Weights of a small transformer language model: MLP 512 tanh GELU.
Each number is 128 + 24 x the weight over its row's rms, rounded and kept within 0 to 255. Layers, rows and columns count from 0. Numbers have three digits each. The size before them is the row's rms in percent of the matrix's.

# layer 5 MLP down, 128x512, rms 0.255, rows 0-108, columns 0-127
099:139145110150133123116114140121090126148124089089074166150141132136115167148141132123116134101115121115167158096081147159140132140126116163162142129138140150090160116113175122109148142126103115142145112102109079103133118128130116140085126149150124160107137095144131123152117163111114116154123086123154131132146148190106063116130119133142108155111142160151143125147107105139087126124142
092:056130090118121134119104137152153144130113110150101174143081148163099104090158142112129128124120121114093128111119144094110153109158115117129124147120062122155113139064078170153104100164144137157141054124139121113123165091108103118100121128120146084125101135184124153132096142134165116129145110115131137132131142070136158100098126133183115130099167109168129129132150157098146155127097
097:118149084125185100128159087166136162120159182125131141165117092100119130125089130142131132113116133126114148146124139140156145074137105092151108084115132057110118144122075091107109120104100170161134158131107133140137120153110134146103140126106119141156114172099132170115100106154121125156141138170136111132127097110113119154117106124159104160134125163122133142132147126131130140133124
097:121125148155127165123160137156143150089136160096169175144123175082116111155176137180138137149151130117189149123153138168100164110145182113129151122117112132128133130098110121133126115107128111113125092086141128164124129143131121159105154085153119141132136157074114120165159075142126085129133139138128129116124136142141145177133136094107101139149129103110137129134082106128152146183122
099:099132143140111154109142129107162125059196118086158134151159149143138090133123112141106153186143136153184132177079142130125161117130094131170148119119123109133154125103080119110143100110120158136113138156161141149156126129130178163134167137124146076131105089089150109128125112109169134133153117118118129143096116146115099134119119108131133120148104119139130116135145127127125142119116
096:093114147138175167175121143126060166133120104070160139138121131106115162134143147121104082135114151137102088147085170122152091107143171146112150128116154098174121095148171127135170120121145121128153138066136102139169114152120142129114149137127124114138125146112182127114135071077132128103142157127080137142150144137110148136120075146077156158145101155156164122146159078089097156146120
095:092124136133154159123167152142154126162125147110141112145155119167073133154132127134136155118136164120091134132150124146101104149122141125079113115114100113102089113117139099112152155122166112160142126084169110091161109134139102146117104128149143115111094142070128107146148144098102083152097134135132126079109138107136146136114134121104096110113118113128135123159152164090112171109129
102:097147170142127157118103083112154095111124099131103132107133110141103126121132141143132090118111103141108117106139106111113088182142109138164150153112129085128163119116103106083117123154147102154115125082140148146144115124156111149111143119151139158107114103104132144174118136093068117148139091132099103128140117158117125178104134144149102084128139139152169145129095159086105089112119
109:132139106154081075133139103135109138094141138120126163123111108088106130133136142133104153140128119129156162135177119131133136117128098126144143153149123090117126118118164106154102141121118163120134130105129113084128087111092142152101139173112101124156132103116096077191113134132161133090105076146110114132140123161132123177135167138103155136069125157175126124108130113095129142133171
099:137079181123132152114117101120128169122165120118138136173139152104093128089113160164133103136115144108149128125143114138110123142122121134120163117140122107130074105157172105137156209121122127155126102122184123161127136101135045150114151125140151113150110131135135152121146119117084127124139107183145110142110122121097080137120092169117115181119061149117117140128137130136141115121082
094:121146135160138146123117154128102139122135132119135145147113136146119089091124164146138113144176150120140168137196131131159141200112133152132147088132122125137080107153081154167147117133111111161155146102156145127182138140135139134115120123124121119174123131088164147115090107129172068141140151123131139168148179104096156138094106117174143080149134098111100146141130178074139064105133
100:194145087125097068116123141117133133112094138105106126119121135138106119121149127101092171113134088135148110118070134101145129107155092099136126140130101127165171124114092121084135138153150125153114065128141127125145131124118142098126138116131116149171147092108119137116098091161124099157118120129127148096144135142116146112112113153109120135147128143069098099129117149089122097096155
100:097111111138157159191121181136090109113152143172107117152125134089089152105090198110141107056112126136160108109157100120111151096133155105122093156111109127118095097136125071154147136132133109130165111142127142119163144155131170107116117160113125124081117108138141151141093102085144163131079129149118126121143135135125133144144147187149096098099123146182142121155167142157177169132158
102:106100157145167179122100112154141136158152165147153116159107087107131097112142114105141074162142133110139117117120131136128158114096105136119112128111111119115157083085100144142130134144103084120148146077128133140087131110138106147135159128128141103127107157115083125113173106106109114105143113173164102166112143168143144115101090103135119078166118129126108148148123110116133097137127
092:148114131130115190163099149145126138144135138137122147116118145122133158133170143128164107152129147096141156099114162195116107093139117106119136157106095102142166136136116168122147101128116147115127128115126136134115106143134095141084158123123174160104140096167088169130104132162135113131108148114157111172119195131093127125142126133093138132126119126125080119147098140124089097132126
101:160149131188119119166165131094123148106144117124121126134138116120113142156155118109156091121137185150127130119185116134176122129116151117151143136200126158132101082127123111120145163152099076120136108184114157107125094103127122117095136115089122164114148128128157112147152161128147154160122126117127162162177158171117099162134104157120153130137169146151155125142106089084100182125124
104:088123112157133130151108182134112115096163106109136119124152127105129103132121117108114159131156153136097152124118089146134082172123142149150194159131102090116117183135156144103125162162156131161149184155126083165130118099133130107138122138130134122112190073107151129120142160183142087131118110145154141123140124167129143119140128130167163164116110127182111118124103164139134113121146
102:154129131144185111134176123105088144113090115117125108166124155118118113127138121128091153144121110100179141139109139132155152117143124194107100105128141151162103106131119132147117145082154119145131153112119104102125142133123170155181176152138143114172127123116125132102167155154161126132120198129152133176110113116113126129174142140174102098119133111117160155129093110152155147110119
102:126124073091120094097103137120121100164127126149092114140135101141141124112097125158139124117101115128112128143131153117114109087117126116090141121130143128161140148130168142149130129131166110148136106107140135070092140096118165150173147144133123084126128141128136150125143151117130131176181155095131141148101122155116097152101120135111141134128122137111116163108166131115144130130108
086:109077131131174113138165096113106128113109114104125121139163096145127149145170126108124121105090134089116117071101108115117151135156097125139110161094123189113150140171125110119122134098097146113101128145138151110103109137111132128101109134104123131127130115145135128116136102135149113148120126118119155085162138095147097088122150147152126097141121099108153125096064117124153171144117
111:115118162141111049113155171088132110131129145120126140122164168129164127146111174118113164147141110165113088135144155130113106153167136127125123133124081103132165087099130103125120115132151124132118162135128088151109119110107161141157115140095122094146119119140141102141116111111130159139122133162125128121165108125102095094098117153152140128096137134130118116104099177130136124099115
098:119071092164164076097108136176120119079138125099134107178110127151144125143135124148133103113113085135105134148083111157146114126087165146152113141160096137132121083119118102112128118118103143131117144190131122140122155148130135140147144130145143133094120118114136122189111117150125133161123139112117109122106112117103093130148137109115131133127123115155129135118151151154130117124144
099:120112157091138192094103152081174140114143148109118102136087134123115135121122129157159134092127125116135101140131139119123123171109104143125137107132125124082149132157129158108171090147130120161118123143156147129122160136143174127137121102120133102132107091149138083107106088161099129085094121156158094169082118131109150124137105095150119114143168135144159117127127094131149152148165
095:109078135142140190073113146127144112125140150144149119148142130160158139130120095107101173126102135125122137110132134168149148121139134121148097106145088085147154134100095144090100144095143116148105110135150088117162086124093143113156137142130126161119133147157103159119151096110133158074106128157115088080133097141129212141110126092153127174133084095115111097116094118142136117117102
103:083147093126111184106115151133141147122094149124085147149107147134104166124182108157104184153102162144104159163124149150142142135110102098168122140082126086144141096130094151127135100122167172103094166123097131139164102160114138101149156161104129141119130099138136138099131136154085080116088114128115122132096121146097097090137132129113136123182139110138119122127122100130124123131117
109:112137087114147121151104104177113106159154119196083150113163157152130082114109131142145082138108158164135119151147124093133127182167138117126146123141140105155124139142115119163163097142111131135104149135124148114152157151141120140153138130090121142158140129020107146137127130157152145116144104122167097168113159091120121145131138153151131096098174123130130140092160136132082113155122
102:096085112099081160129145124146164125126162117120159140120128104137139156123119134159133126146129180136161096148109118092135146114115107128130144127130135106116128189160092123123142110073113119148080125111091102084088098116100091141161141085167117163123128142138074138088171109147148106127113130142105125144139103086140123136149112126147103157125174122132141146121074126108159092121128
100:121108118108159111115111151125068094117092144114133104117122140108154168136140128117111121095142051140081126103084164145145115097130106135130151127130119150098152098135143150126090087129118148127126118088096130131116105107102104156173117097185125165121110145160139141098107159154135127121138112122162147126170104134123140123119146142081075146102136134115126096130137134087102153121143
095:162128166107129138089133133159126153117106085115157111111132111085116169117115121186132123106097146131140145126127121094106128172127102094126159065148125138125107117106141141095161159128142123145117189123126160090112142139154162147167146131130119162145159148156139139095143148157110153081145101107127135099116101127167127155112130123118121163098130122104110116122115135109114083095139
099:140134137121118140165113163124189123136121132118134118113121132117144099095135114131130140188110137102126130142142146151102142131148146083099139109138141133180130160065174121130125125112160150112074123149144110125144139153113117118161135101124138158144116154113128156151167114159103134141117162140150152117135141147131147128185084167131100123151127132101163085120141118113150106166162
096:135052116138093131158104112132150116155140164118173108144118124127126091128122199150132099142148130115124138132120118143155113108146104097116096137141157130178110105099130103092131101094127108126142099121108167154135138107121099125128123102108113163176132139167143101062118143108142154170159138149160108133143134152139163122127121152179126129136148094141114202148131152166115124108134
101:140132110107109074137119150117189100115116144099126139158091167157143163101161119125153114130172143129127136115133107093109105137119137154145129098057130129142136194140153142160119135085103157131150105181132160106155143178158112159058131073097104128126132100133150116137112114131118111132103122123105151122143121139152169167162149127117183144129109128160108163156147138124174104117169
092:130121084114141099132095132139131082165156162112096115159140106139122132159111171111132122141110173106133119143179143139084130087071152126091122145130134153091108090121121104137117099126093107112119142086124103118151110139093111151122085121111154099161116126081109143137139149109088108131141102161134072141086154121159144126126077109112102120119179103134125125137148111135095099090136
099:172211117102088140163116091097195060110128119128171146116139133115142112116123152116115095109127169137119134134103121134125130134115159121139115125092121142176140147142136089099104113133144109090141124113096132144121103150113148145136094132117129114100144136157117102087144104155114115138134133143113115129138115158149135121129151127149107158133135155137164109121147160146100152123145
101:167142122151165083142151117116055117145143121116129143110134144113133132156095093131109151156164122123117126133161101152130092145147150077117155150135092103143113090112143102146100137108069165133119123096146130091145129139120132122150116122103134156101156155136124115173160089124115163138120119147096117106112084127135133129150150110105131081116148153117138140127128181148107113076146
101:143138116116087188146119076120187067110092126144106127060102166118120144076093111136142105119122118135106135106121117117095144133100152156106107105123120107131118157128127171134119139147113163126076114142114146154138122109135111150077132115146087108111125153115154100114139118137141125131159129144138148155129147110143138118124111130121090133087150131199146158107120078134126123145112
093:148154137149138073077144116154160109105106111147077172162149176137139116088127133142129155150145166171113167108120119103132117127144124077167126132134143144116096113136120129109139137162133162107155143164099125151113140156155156104129102096147124116106087113176161136104131120104210165104085174102121178151111148116151102135143161117138125143129202140140141147109108116115112153135184
100:101165124107094159139155144142184143138115117159099078136119157162110135071101144142154141132130142148137135134170141135134113154095099133143099133133147152151142132106131110100152129154090129135065118107201122129135113174110124126108139127085118140126114136110129134142146144143117149122116083183107129080103120098137069148065102110123125121157160143110155151141163136147120082083106
101:117132170144098122130136124161093104128123146173102107124085098136131134130105140089125174154168148121105129136138137126132129134137147146122112119109147165139144146116109141111116107153135082113148123085118116108147128143132172116176093102118117099109131120144081128189098129115161115128121133128105094122134145174126099110127139136126122061108142118122141130152111103102088108098166
102:096141099150111124148149162126095137118115114144109098092109141143109165151122141118173085102102114092130130108126166136123143158134137126130106115136181163148108129121131161156111076128136148097155118127176163122143139094141095112136133100159085107120139172139117107055116124131109117110142157122088118131133167137088130138094133146092124139108125107150112167108117118119123117115137
099:142143172141129137167100130105171115140076162123104117120131192125134112141143101108081095165140103115171161073155114120130133137161123124157136129152123109108131144169133110141156097123116176153110136123141118195122102154151147083131129161123125085143124089136112121150086146155148106124113107137147147104128124133128137130134102152102131109103110127123135106106128116149146120144114
103:142150108147097184136098148144127126126111157118104105121130128203173132125134136107114094154165157130138115137101157109136138160126133161135143141155090110155165095104176136139087117100092135115149128107090116112114206162089121093142133160112141114133153189143111114146144117082148136133122107114132130123127119124129097116172143168131171128156102131086158078131056134139177114105119
096:132138161132129111127154153146118103118122112122131155127147097102108154103127153103156121097153113111134130117150119115124139166112133156127158139121146165136120119143143146124104144150148099133169170154123127115142112136143131148192120152141118105138171148102127132131164142088096119114129133114116116098111119081130093107144126087141105108129156130115097115141128127106119129130134
096:134094188131148084125125124132152107117185112146119144127142058129133148166121126100095129121132136134126119139089112136181126088155129134090151091110110104119162111147153130108156146170129135134135133122120117102138132129134124126122160098140115110063138141140166142088153120137110148113087130132138182137145127144155162151134112125148096131132078152094124153124107144147119174156146
102:136052100123109129146129096129170148161073132092099109144109076096132127118141128097153109129142115143105147074152147123160149126120141152111143105104107131165150147097167114114110172175150123104169065137127158131132124141070128102116136132129092166150137100171090084144133113145132138150071130134133120141176135108167159135137141157172127169105110138117132110103158091153142129137184
103:197112130097141062112120123161094150117161139171157088126091130129119144138121171131143097151095124142156141158131119106148127117140136144091137123112096115144155141149106110142088155144096086096159135158069153122134150167127110096117094107134110139091100162149153121139164145110158161132158112120125111114117114128057094073115118151138182110145114105127124134117090160121095103095153
102:153115112155122116108142091110079125101149089147125098164140174109141126143113097119105152156093177113137129156083104138125097114120186125164122168148160133103119136115120091121098123162108154115101131076123109132121112117169128165118071127106146117152148135125110161085143147103168104123142174172136159095130090097168147158133140095118125171143138115146127117151093150116161187097147
129:148133101114121129105111124145135121145137119148096133114112132131161144102117118083077102124144092130130108148075156103149108140129109134147152122128156150152081129159102148134148112131131105140122127132120096113111150147089125132139106147132109125130112131144133130102128144134046110137151144140132094138142133121165067072127053126091142122095125100127112134094130140167137151109132
095:111096171115137145155120113139130160118106100125130112146118139144134083137113162147133157163113132118119123131174138126117158166143138130105089135178117130133160096137089091129105128160136120125145127139150115173134122121126145129147141118118150113140156117118100137121151113157162145098165126082139126132104159124125072145135147094166126159156132137118177130128155118147089148151136
101:078167126116104186156125116147091124115122122157094086131100139086121116102170057104139130107117093174116110071060121139108122152156129098149142114151117147150108122091115135140146133101113129082153131151152107132134141163096137102170149131107121122136144144129111150129116081116150107151123173149060169123152162125118113128085135109096144147176141138118132170191112154100078103119151
094:165147117106090130118130132201137163117117126119136119117140119095154124114134105094093124082121117082105101150134123130096118117124095154128155127085113127147094121140071178144149090124103125141145128123121133120103145157125096113086084106144118130097130110137189116132120136177135082138150165122143130112126116106115149102149183110150138117136137084173102109109129110143136124140115
103:149098125129132079143104151139094148084069137104138138127140155081148117122106113118156103115154134109130085115093088156129111122150148143089139140123150168113104146149152121111144145120138120148172125119138127123098175107100147134113116130122125172161136126130103193141089160140152114089133105137124110144123115083151164144142156149147159107162146149100114145087100099127121123114120
090:137167135143103094097136130182167086152153142133096129085141155130154098161169129125129140130141092090141139116132167149112117151151098118093124178120155127101095169149136170101135151115085173124156129132132123116155096101121168098146134133131123140110135107109119148121116105130126099122135190143160116127153167142182120113122142132156138083150169108137136113100132169115126115141141
099:156131102126129099122137162084122086103063098122136139144114085129098168139163136179130166180138188099154134106089130155130152103153123180173133101120136108150145119145155162119128152179181095114144127126111123144125150138143105128142144145161175170125125138136145147159142146113152146121180122104064144143120119134111152092145127126118160153158166158133125113124113072150114146126137
102:155110138125084101135135140104125139140156108130110120119109157122080085175110164151122135158145108088134131133142121147135141173150107084117124124124164073104123140093098154147162160126155071130129123105123151147154121113136086120129189140121111141121114147131152097087156154172102152150144120141126150108114153103129121132106123122111150096091131127142131106111097113158153085136150
095:128124181143142135097150169081071148163128115131170115125142148113111169143128140139133178163128102153155104109156152141139143119079116106108137171103125159137122137134124117105088075131089112121147142125133120096111071135115144149093128117123166137126148127153149154130120123114097081148144132130134110149135122151136079163136154155086165150098075127134151134120122121155117082126144
092:160098145120110136149138131146110141115097160097167127102161153157116112120157147130142148121164144116144133138158158159133147045165105071121130126120112134088143160119185115080132132132146165132128098107100167118114125145127156089093138149135152090131116116074114088104154135154113168146131129169114136089094116067102105106150139130097146101094137088152149125160098120116134132155160
098:148118112118146045122129111123077148146128111124179127078169109083115109101123113130168137147139118097147134154132143125112109098122137126122142188135194132101104169151106131148124185112092131106137093124146124089147109149174154165122144099141084134125144098143112101117128111144171150086128100093125140145099128120171172133153091118137124134124108098127108143131131106137139178160134
100:161080115143117181130142120114169099124125127128089114101149114094132092114086138149117133120080123127140113118132134155147126111141088129091098143141121085121156151152107135108123123141095127120108127095180143114137124133136152129106089120096150148137132145065111156091160106103106143096120145148101136127095135121101180089112140142205135112172146108115150079171150147192112139100150
099:119123141156174081135072101087124138116114095103111150078102129141097117128164145135099119144123122126105147159128132135123101127129098090121131130108164118148110085149134173128168112134119144116151159083117165112133102112188127161119118092120199179148138118155098141106127120130121110167133112119135141092085105108119142108109140147110085157169134093109114139154094150138123144145128
100:106118121133123141119128091108159164151143146101159116098112088135142108129164112143115159148140170134105090141128139116153092080147135107129151206120126090145159122139116104112184154133131120126118156165132141153108154134134134144116097171122139159130158169103160124148128107145153141122117130131093176191132144169125077123159141137133174169099129138148118111106103156146118112154111
105:127104097098114219125143121111174108158191108158181143118153114113119118087127096110140117106162138115129160151151134172146158147125200151128114130149120162099138152124117122159129172105121137132107146103126157132093110159156119059127134109132149135151100145113170144147126202127106132142113126088155118126130125109121133136138125115110099122119159116098122141143110165141123122133095
098:118172110115154153115123115167117122156144143091130110092110139133138118139122132152112108118105108155126101086133111135098104142119126100107102128108116144106111127101133172126166133157141183128095118135085125134100123123136093164149137086137177128137119114132124143076118126113092144137158115114173146123119076130163107120158132119131104124128121087163085158126133110131155133117117
099:166122153118122080146090165130133110118127046183135134126095100104132142111107135105140119094130078127155124107098156096140119132140108136137141153129106132143110077125091095140087108119146135141078138154084149111134127135141136142120099120126145128113157126113138084097113112048112167135131109099073152136126101132147140110128098156120134117124125136132108138097174125111107140101121
100:126167115128096148127142086117115096096111160120133128090149138094145122148141121092156139138159100202127136120103121120084156122163083103101135113136159137109127137163122138125122075092143119109099114104100139157132123103110135155103131110080124130116147106131117142124132153125149143122136139137160110158114147158144126122125140115126147164144122115099142096114168129102129077142148
104:156113129146172118080101117145099111161102126113140153164165163139092092112109142117133111137086146146111151150138114143129159099156147067149099126140123118090099127067106106158126110107123106106116105135100127141155135086140153157113121163142151120107139115178090100125172109164140137128161132136131134072110110134151149118104146120140131123173134125123133098094150086125110106134126
098:126132096085066107149085139099100125150109099188117122123110107125137137122093203105098127134119089119104104156103136153105119104135116127117084140162102144185108127142081094124143116101105087121156121102149117134145105110131137176098126146166113105118110141104172122148108136123121124131138128163155121124105155123119125113130074120105144097108143133125158135135188132099101123133084
093:081064153116115122163155081150109116146168092160109157130130130114074136134115118115166114130131093111148174113118130120137119102128165125130123142125159110071129109118146096141100173130104182104123171126109142094147124128089156142128139114144108129151092100156131131161132156085120148150109128089088124146134108124112175101139114119120123133141147154115131138096138108126173157106147
098:148147100075120081131146144130066121125121105140115135138101113111145136128101092100147108095140091148117126088132113114145127145113129159137127122150096180165139139154124120140102092127173167127174143170163114134133127114097143143153110145099089116112135091137105140160065155117102110099117125132143119146136165147097126110122157108112127140114142138111070144106166110091100132110159
103:105125164129144076127129122111157090138132141165084155148132107116157072082146102079142120118132152114132105104103145111124105156154116112105145078095131148114137113171109158156159132133152090139137152146099122137145138128157151116120171135137125169142150106109107139130124099122141146088128171094083086135157115127154121127102105154120091106167157114064126140151142149088128165106106
101:095149120140061138142100142109127125167121147163103136096130137124171103135120126155083122117115156110125122128149076144143131143082143133151088119149112105146119130143167137108157107146133145140114135125174135139113113153098133094165160128115115099141078089092110168166098148181075134137115114119163120137138147137152160142151152141093126135097166115147134135142149121093089149178106
134:142115137139133059107091118118119166131072164124131121100130119120137126176107114075100151084141118124111084120083134179164119136176138166158134124141133140112116150125112131129121131175146110145137134150144095082149099150126131064142104095146148120105120113160113138127133120155122135124081144113131128125154153122148127162131180144115125129112116166127136128162101125097136155152104
097:186128097161125138096123163102113145148142095133148112145109108151089144134151110124169134145084186074148130156108132160110109161112138085105100176159121113174120140088141110160120139107105137176150074142128096133098186083107125126129138204121118128138129131122127139116071148148135156116111091103123142085130156105150137111129116131107156126135104113115104113149118124164129129178125
099:129125131168140122169119163136137144102096138084148112133106115173103144132170086148101148145117124108134112153158143128116132143129122151134123123156117112108134122162135132105106118148118149152107115193118111192159177106116179133139140111146134135115118136128133163133133137093144161131149106146143170086137103096159097076151154132115114119158113135089195106115116101189184142128126
097:122116071122084156139128124176155124138157165142073096123141168125144170147119146104141130132167126127086129093119114148102139132143147157113101118122075153104110152131136125142088125097179110120162137146145150104147174131135113116133130137174119116147140116123100108173164091120124117136147129123082104162143117101142126114135136113126110104111091128134115178158153152108091113127110
101:123114124148122133133143133138105148134135113110138130131103137141123144167128140143140111144142145128138074117137103125122137175143139143164120170147124089123114062146114114098124119141166117124148166166129136122124140134124134102131121137138150148146127119110170179095119113123122138142088129142075138114128106127097106127148129152082128159114130126119124165147127134140109196148133
103:097113120134143122105115103152101140153113124117102120137211114068126065138106073117108137120102132136138094091109124124149127164120090098137102085134166126103182136159154179148142128112127122146140129150096130108132109111163125172157120096132119092143133123130103113126123103155174110121128084129160138115122116175095123105143113138113110160142137122110133157083153130060092130120099
095:138116136132138150106158080124104129131098141101132106139137114117109146108123131138112139153133119119123105147138084129127115164106105083109107101109146176158174148112088077111130129123128165133136123112120098090129144133164138122127121160167133115129162090110100120090144157097069124105128153137138138128154118141117117144116113128120129136145132128152162140145129136111184153161136
102:079160154101086134118111087138091135134148126136146138143120087100159130124114174128121118112149092165145125123134114120124125119103130132146125085133119137154141131110118115150135153137155089119182133108124128117107174156129130120141108128119119129111138109162098135180100145122148116153119163115106103156124137161151119143122118083085159134093119136139092104113162196127144138132153
098:146147179107147100113132155087203132121142116132158158110078143128165130097141157128126114108138129133096137144160109113131114134078125123095092083118172118118104193135114138190102132135102127119112116121116131168124146079131153148108113133160151154114108152148155124107112153131157129149110093099152162103125075134071128132116108129133111117104080172119082122116157147134138132137123
096:190062132088136088184107168125093112167113206108156142148128126136150107194159123122141148126154125129130117102090136125149125159136110173158102155138136150132159137145173150107115155124150120163169132081136105120122091102160160139128152139133134112138119126091116127163089176141141113101106115132141127122144143142184112107126151133145182124151141121120121124178121175093157162150139
095:161135166136073101080119134105114140097131124130124153092129126149123141123123093097138135114140129132112095106108092169132102153144108095165134164140140141150181113124146172124140133129184114161142096186147108134093176138115153078117096106125149129087149094153109124143088101083166125114136120123141154092114101104157106146102152149125142122113121139150153109141130121127152118119113
093:143161132094129122125149177124129142106139102122122145151126122140140141119138114158125115117107105134132118146145116094127124129110113107103160182135143085146078174104120091150136080136112070111057139137144136123144158119122160134169141118133123101133122155086141108134152049049141155137126174152120104125118137132142149070120169119127143115108124128080160119064126080178126135127153
092:143130151134142122123107125118176128108146137158128107114142095165130133129112095077167099100119105135155134128091141124098135132168129163122155130132145106108134136101179124105095107068121127158142150130164128136160157152109122135124127139111115164142110141153132146103157146128145126140125132132107099164107140116095127158113140156136114147150103136100127108142136093099147090115128
094:153156115109136062131161151121158123123150136161124142120143091150163142125120163127082068107147129102092069153108104086146122123109120129129095139124138174109075148143127138152147124108076138114162112127101165115133175148128098121087152141104134139125102122127134108171120114114112168137126094135146175115117115146091125137114115082104142125151088110127100150081138093109144112122105
090:136121155154133149149154115142141109123106124113096132163110168130186144145112134140131117104168121130155140127121113118165189124112120118114099139117124176099146140141127097135097133128119128141044141110138126176138124129089074097139132138145175154131150148166078123101147088088077130135110110125134115149111146106156133119113130119068137131096133156103128113161181082148140127117133
097:128207105151164184104172137136141146131111099122140157123143142111147104143154122158125076170122128136140092169166106104140138146099131098102162115126110134117129143169132126107113126096118182156123141119090124160103161136104108145188070122125179177137176097107154146129089141136111096126157124133115139131125128093135113125105136121126122117107133118090130157097131093125141109156154
101:129144108131148102124143140082067142122126102144170098097134089133149148096120109098115162125117185146156132112148120145115110073174093135120133081131149138106100148142112139136097102124167117138110076153119137134158079154136157138137141153131151130140130135133111170130092106145106120141110151114128128122116126147103145122124118116128137127161109146102124145115130106143112135111138
099:108137141110129204177094119080199147100137154126113151111115141098130112144143116118096143135138125154126125117110078112123097135122135145125166127126118108138138130104146133112139059139121122121127104114154134136100124152115103135147100140134150163134143122099126095177115130150136146105136119112116157123166115161116133137102146119139120101109115154086159172162121121142082100098135
111:106170117105117128111141138134069119150124144127122115133149124123090201145138123094127177130125195094081175143199147117142141122092084106124143131136098176091086174118129136120139107140100080119122077110143080161120114109126145140095118135139127135120137134154155124125139159180119130116134121110148102109156116132150144174121145123108130135137137111152092105096132187149176110105126
100:124143124122170155071164099142113090141123125148153110104132090109127104146114115122174140081089124149095124142142109130096147148095098136140127141167144117101131133109161124139111096134136153159117081140114104091110115160148108134089105107130100113090134174106098112102144104136117074119140139164121118098072130095117167102118134116147124129138140065097109115110162133167103152087129
094:113113092134123122130120130088116080122118138120123142146136087134152123127087121101128181175166130119103120122126117138136102109167164151119124102091128101113150082112158164154139141145152154193129086185125130146119121088101103122134136120143085127135126105081165113190142159138133127142144146110112141137139150141122103134136132124134120163155145077114216066114120132117086095108131
098:112117123125124168148080149123103117125145118140163132163133124167135112132105124156122112127106156166190137137143142127139114138150106102081114119124107145107110151196106156120159147098161105073176166156163147188123105113136128172135154143135087135135105133115171113150137161094138116147112128095142117134127140119090107122115131109127104140149151133118122101186142173117174109091130
101:074177102105162098146117118151134115124105110115110143157137098135100130112141126158123125091120142137149181102155137114145124141127132137128097116138129133076145149148127131121119124109117141090103138147146104114105127102102127183169093095054078112128131124113132154098164114125109105117124124135083150118116147160153182140119104154130102104079102110111130119098166139147162145128120
101:110148173149143162132203150149155148155139139122141129101121112146126103132144144133151146164131120097124118166101093150116136099104123139137137156122162128167132098114140141094175095117103143169151145136177167105138069128165136131112150132128163133169093110112135145173142172160141137147125115115159156115139124127121177141145136147143156164122091126152120099116096126122126122152128
095:107163131107131148136151145113155139079100137163163122126125135097142198089125149153132120117107120083109137113121131107125173114105096112107134118119162091156174109080139125143117137117115154092134132176113113138098163132165077121121130123109108073158156163140061077103171142198105111154141128136135112098141141125110162144127132127156156159114165198138118110127134116176142087137131
104:122123136144100159159089122115147151108167141108118105164099143109134110144119127151107146120158119121176183084149124100128088110129126135106121097121124152116130107144146119106117138120121141106092139147132104123136104111113142138128131132096095098121136143164155139112132102102103068152133177100145118125123122138094130098120121100153144105110128179160095143143150113108113146137110
106:133170115131165105137119126103147137116084119148146162103131137158134128105143100121134122099115147115121098132154145115112102110111171123160128147127166170155097087135150190124142151128137120121110142176131159121154092116164149145066129110134180097178100186110196133138082131119120166147173125117122093149094111153091103141125104146103133164126114168146165120158109168118127102136117
106:119152124110176116161161117109123144100146126151113102129139102144124128126189069119116096142127134159102145162155125111113133129143130161134135127127094153135094109129123138165165129140105144087092122122171088142139113130123071134103140120115105103131135166184123149137129090124162151117093155125123108143155127103105101135123111145186118124150100092104117108081146109130120136112124
108:094103141114129209142152130107141158102122124064176127148126148111085068146126153149119153142128143148131107118075121146137131125122137132122117079086134110140137137139163119142091126150089106139075162110159088123081135099140096128149139133134125061140124125127103158104112100145134114148116167134169147112110109155140103150146114110087080126136126145132143102140158124181117121156146
115:182178146165159129104115092104139121155124140121160136073127119106092131122182104125137071079125133174101154130132162118092126080104132099174111103121149129125146142112132188139120142117148104136167162123153143129117154144171131150124079108158137163108172095156138108130127166125178135150168138118130153102135115135154109113138123119130150108128078135123118134120132104139165164191098
097:116109125143176187145104111135097105120144109111133186154110096169138128151152118166111083147147133097113089177116142116159149131184143160103175138102103102148085128116122111113132099120126095116134118123099167147111102110177156132136167083133130107110133122146143115106145089084102147147117164143145091110161152159145126127126128175129141115093093154168165112152131142143115104100119
100:103130108132137064100124093130057151141127148161183120156097159164118118091122150170143113132149094137142092102103097132137158145102126147189099122145116123131112137117158165124122171138176153171146125104135149153105170101168134136090126092106126116128135094091167121151120149124135131121080153141119121132109148125087108103115098090109136128145145163139098147132123122123113157163129
105:167136142176133094133100159121084146149163106186135125171126138154193142146109096116102132108157112151144146109142156132115101129143150153121143128150131128120141103107148127120139145133114120124145147079146119103153129166137135098158120126132076142120159101092120170127075129103167112131113159179143115116127121142103133153140113128121086149165119157134132138119093145082119120154114
097:155127102105141139123146123089147138141131109148129125119142155134136103138098135162154168133090127112111146110119117143115135126124188145082110118139133138139094126138131146129129118116150115136137128136139133163092127118127155162158132172138160145117145145137111159117131145108092132110143114157127075168185161135118074143131132136160123181147128168123082083149165137123092080128107
101:105143167093093126119133122156156136167128119143095147133155101183125119126145146136099160126108094178151124139177131150141157118109074098118142138153131119104113128132128144137121130128156122084085156163147167093102153121119094117139170165128153109112116111122134112130139078098129157139131138083097164127144148125117152132151155109137115121134132148131114141148147124107126140157189
098:147126137109120142118137090117128141176166139160120102140128090114106121179118116095143147119115086128144140106132115081114131092145108180168082146156124155129155123156135095100138170147121112111122128176125136118121135103108110091161150119154108099147131123138135141106128170148131161107087119088122106122142099137143151155123116156152126112153045122129114075111141081108126155135106
100:140105125133124184108168162138112164144099141108115153136098151110124182140147144148112137126125122134127081111108142121141121092173171118123136116140101130111124105134128116156141162117144144113131095139114145159113116150089134083094134163118167108128119159113107113154107138201110120143127121149149170144148117095144138135127150107137139115100174101167198155172126141136114136150139
093:103145179142107130120115123162121131134091115096150137091125125139119136146075115101166140133166107168139198128110150110093123111117103139126137098144159119107162148101079128119097154135126129134146144125096146144148133108101105095114133148167080137091151165158093120080107118175112153094146112094132116113099109100109134097166108125119109114079106099136120096164105083146105134101070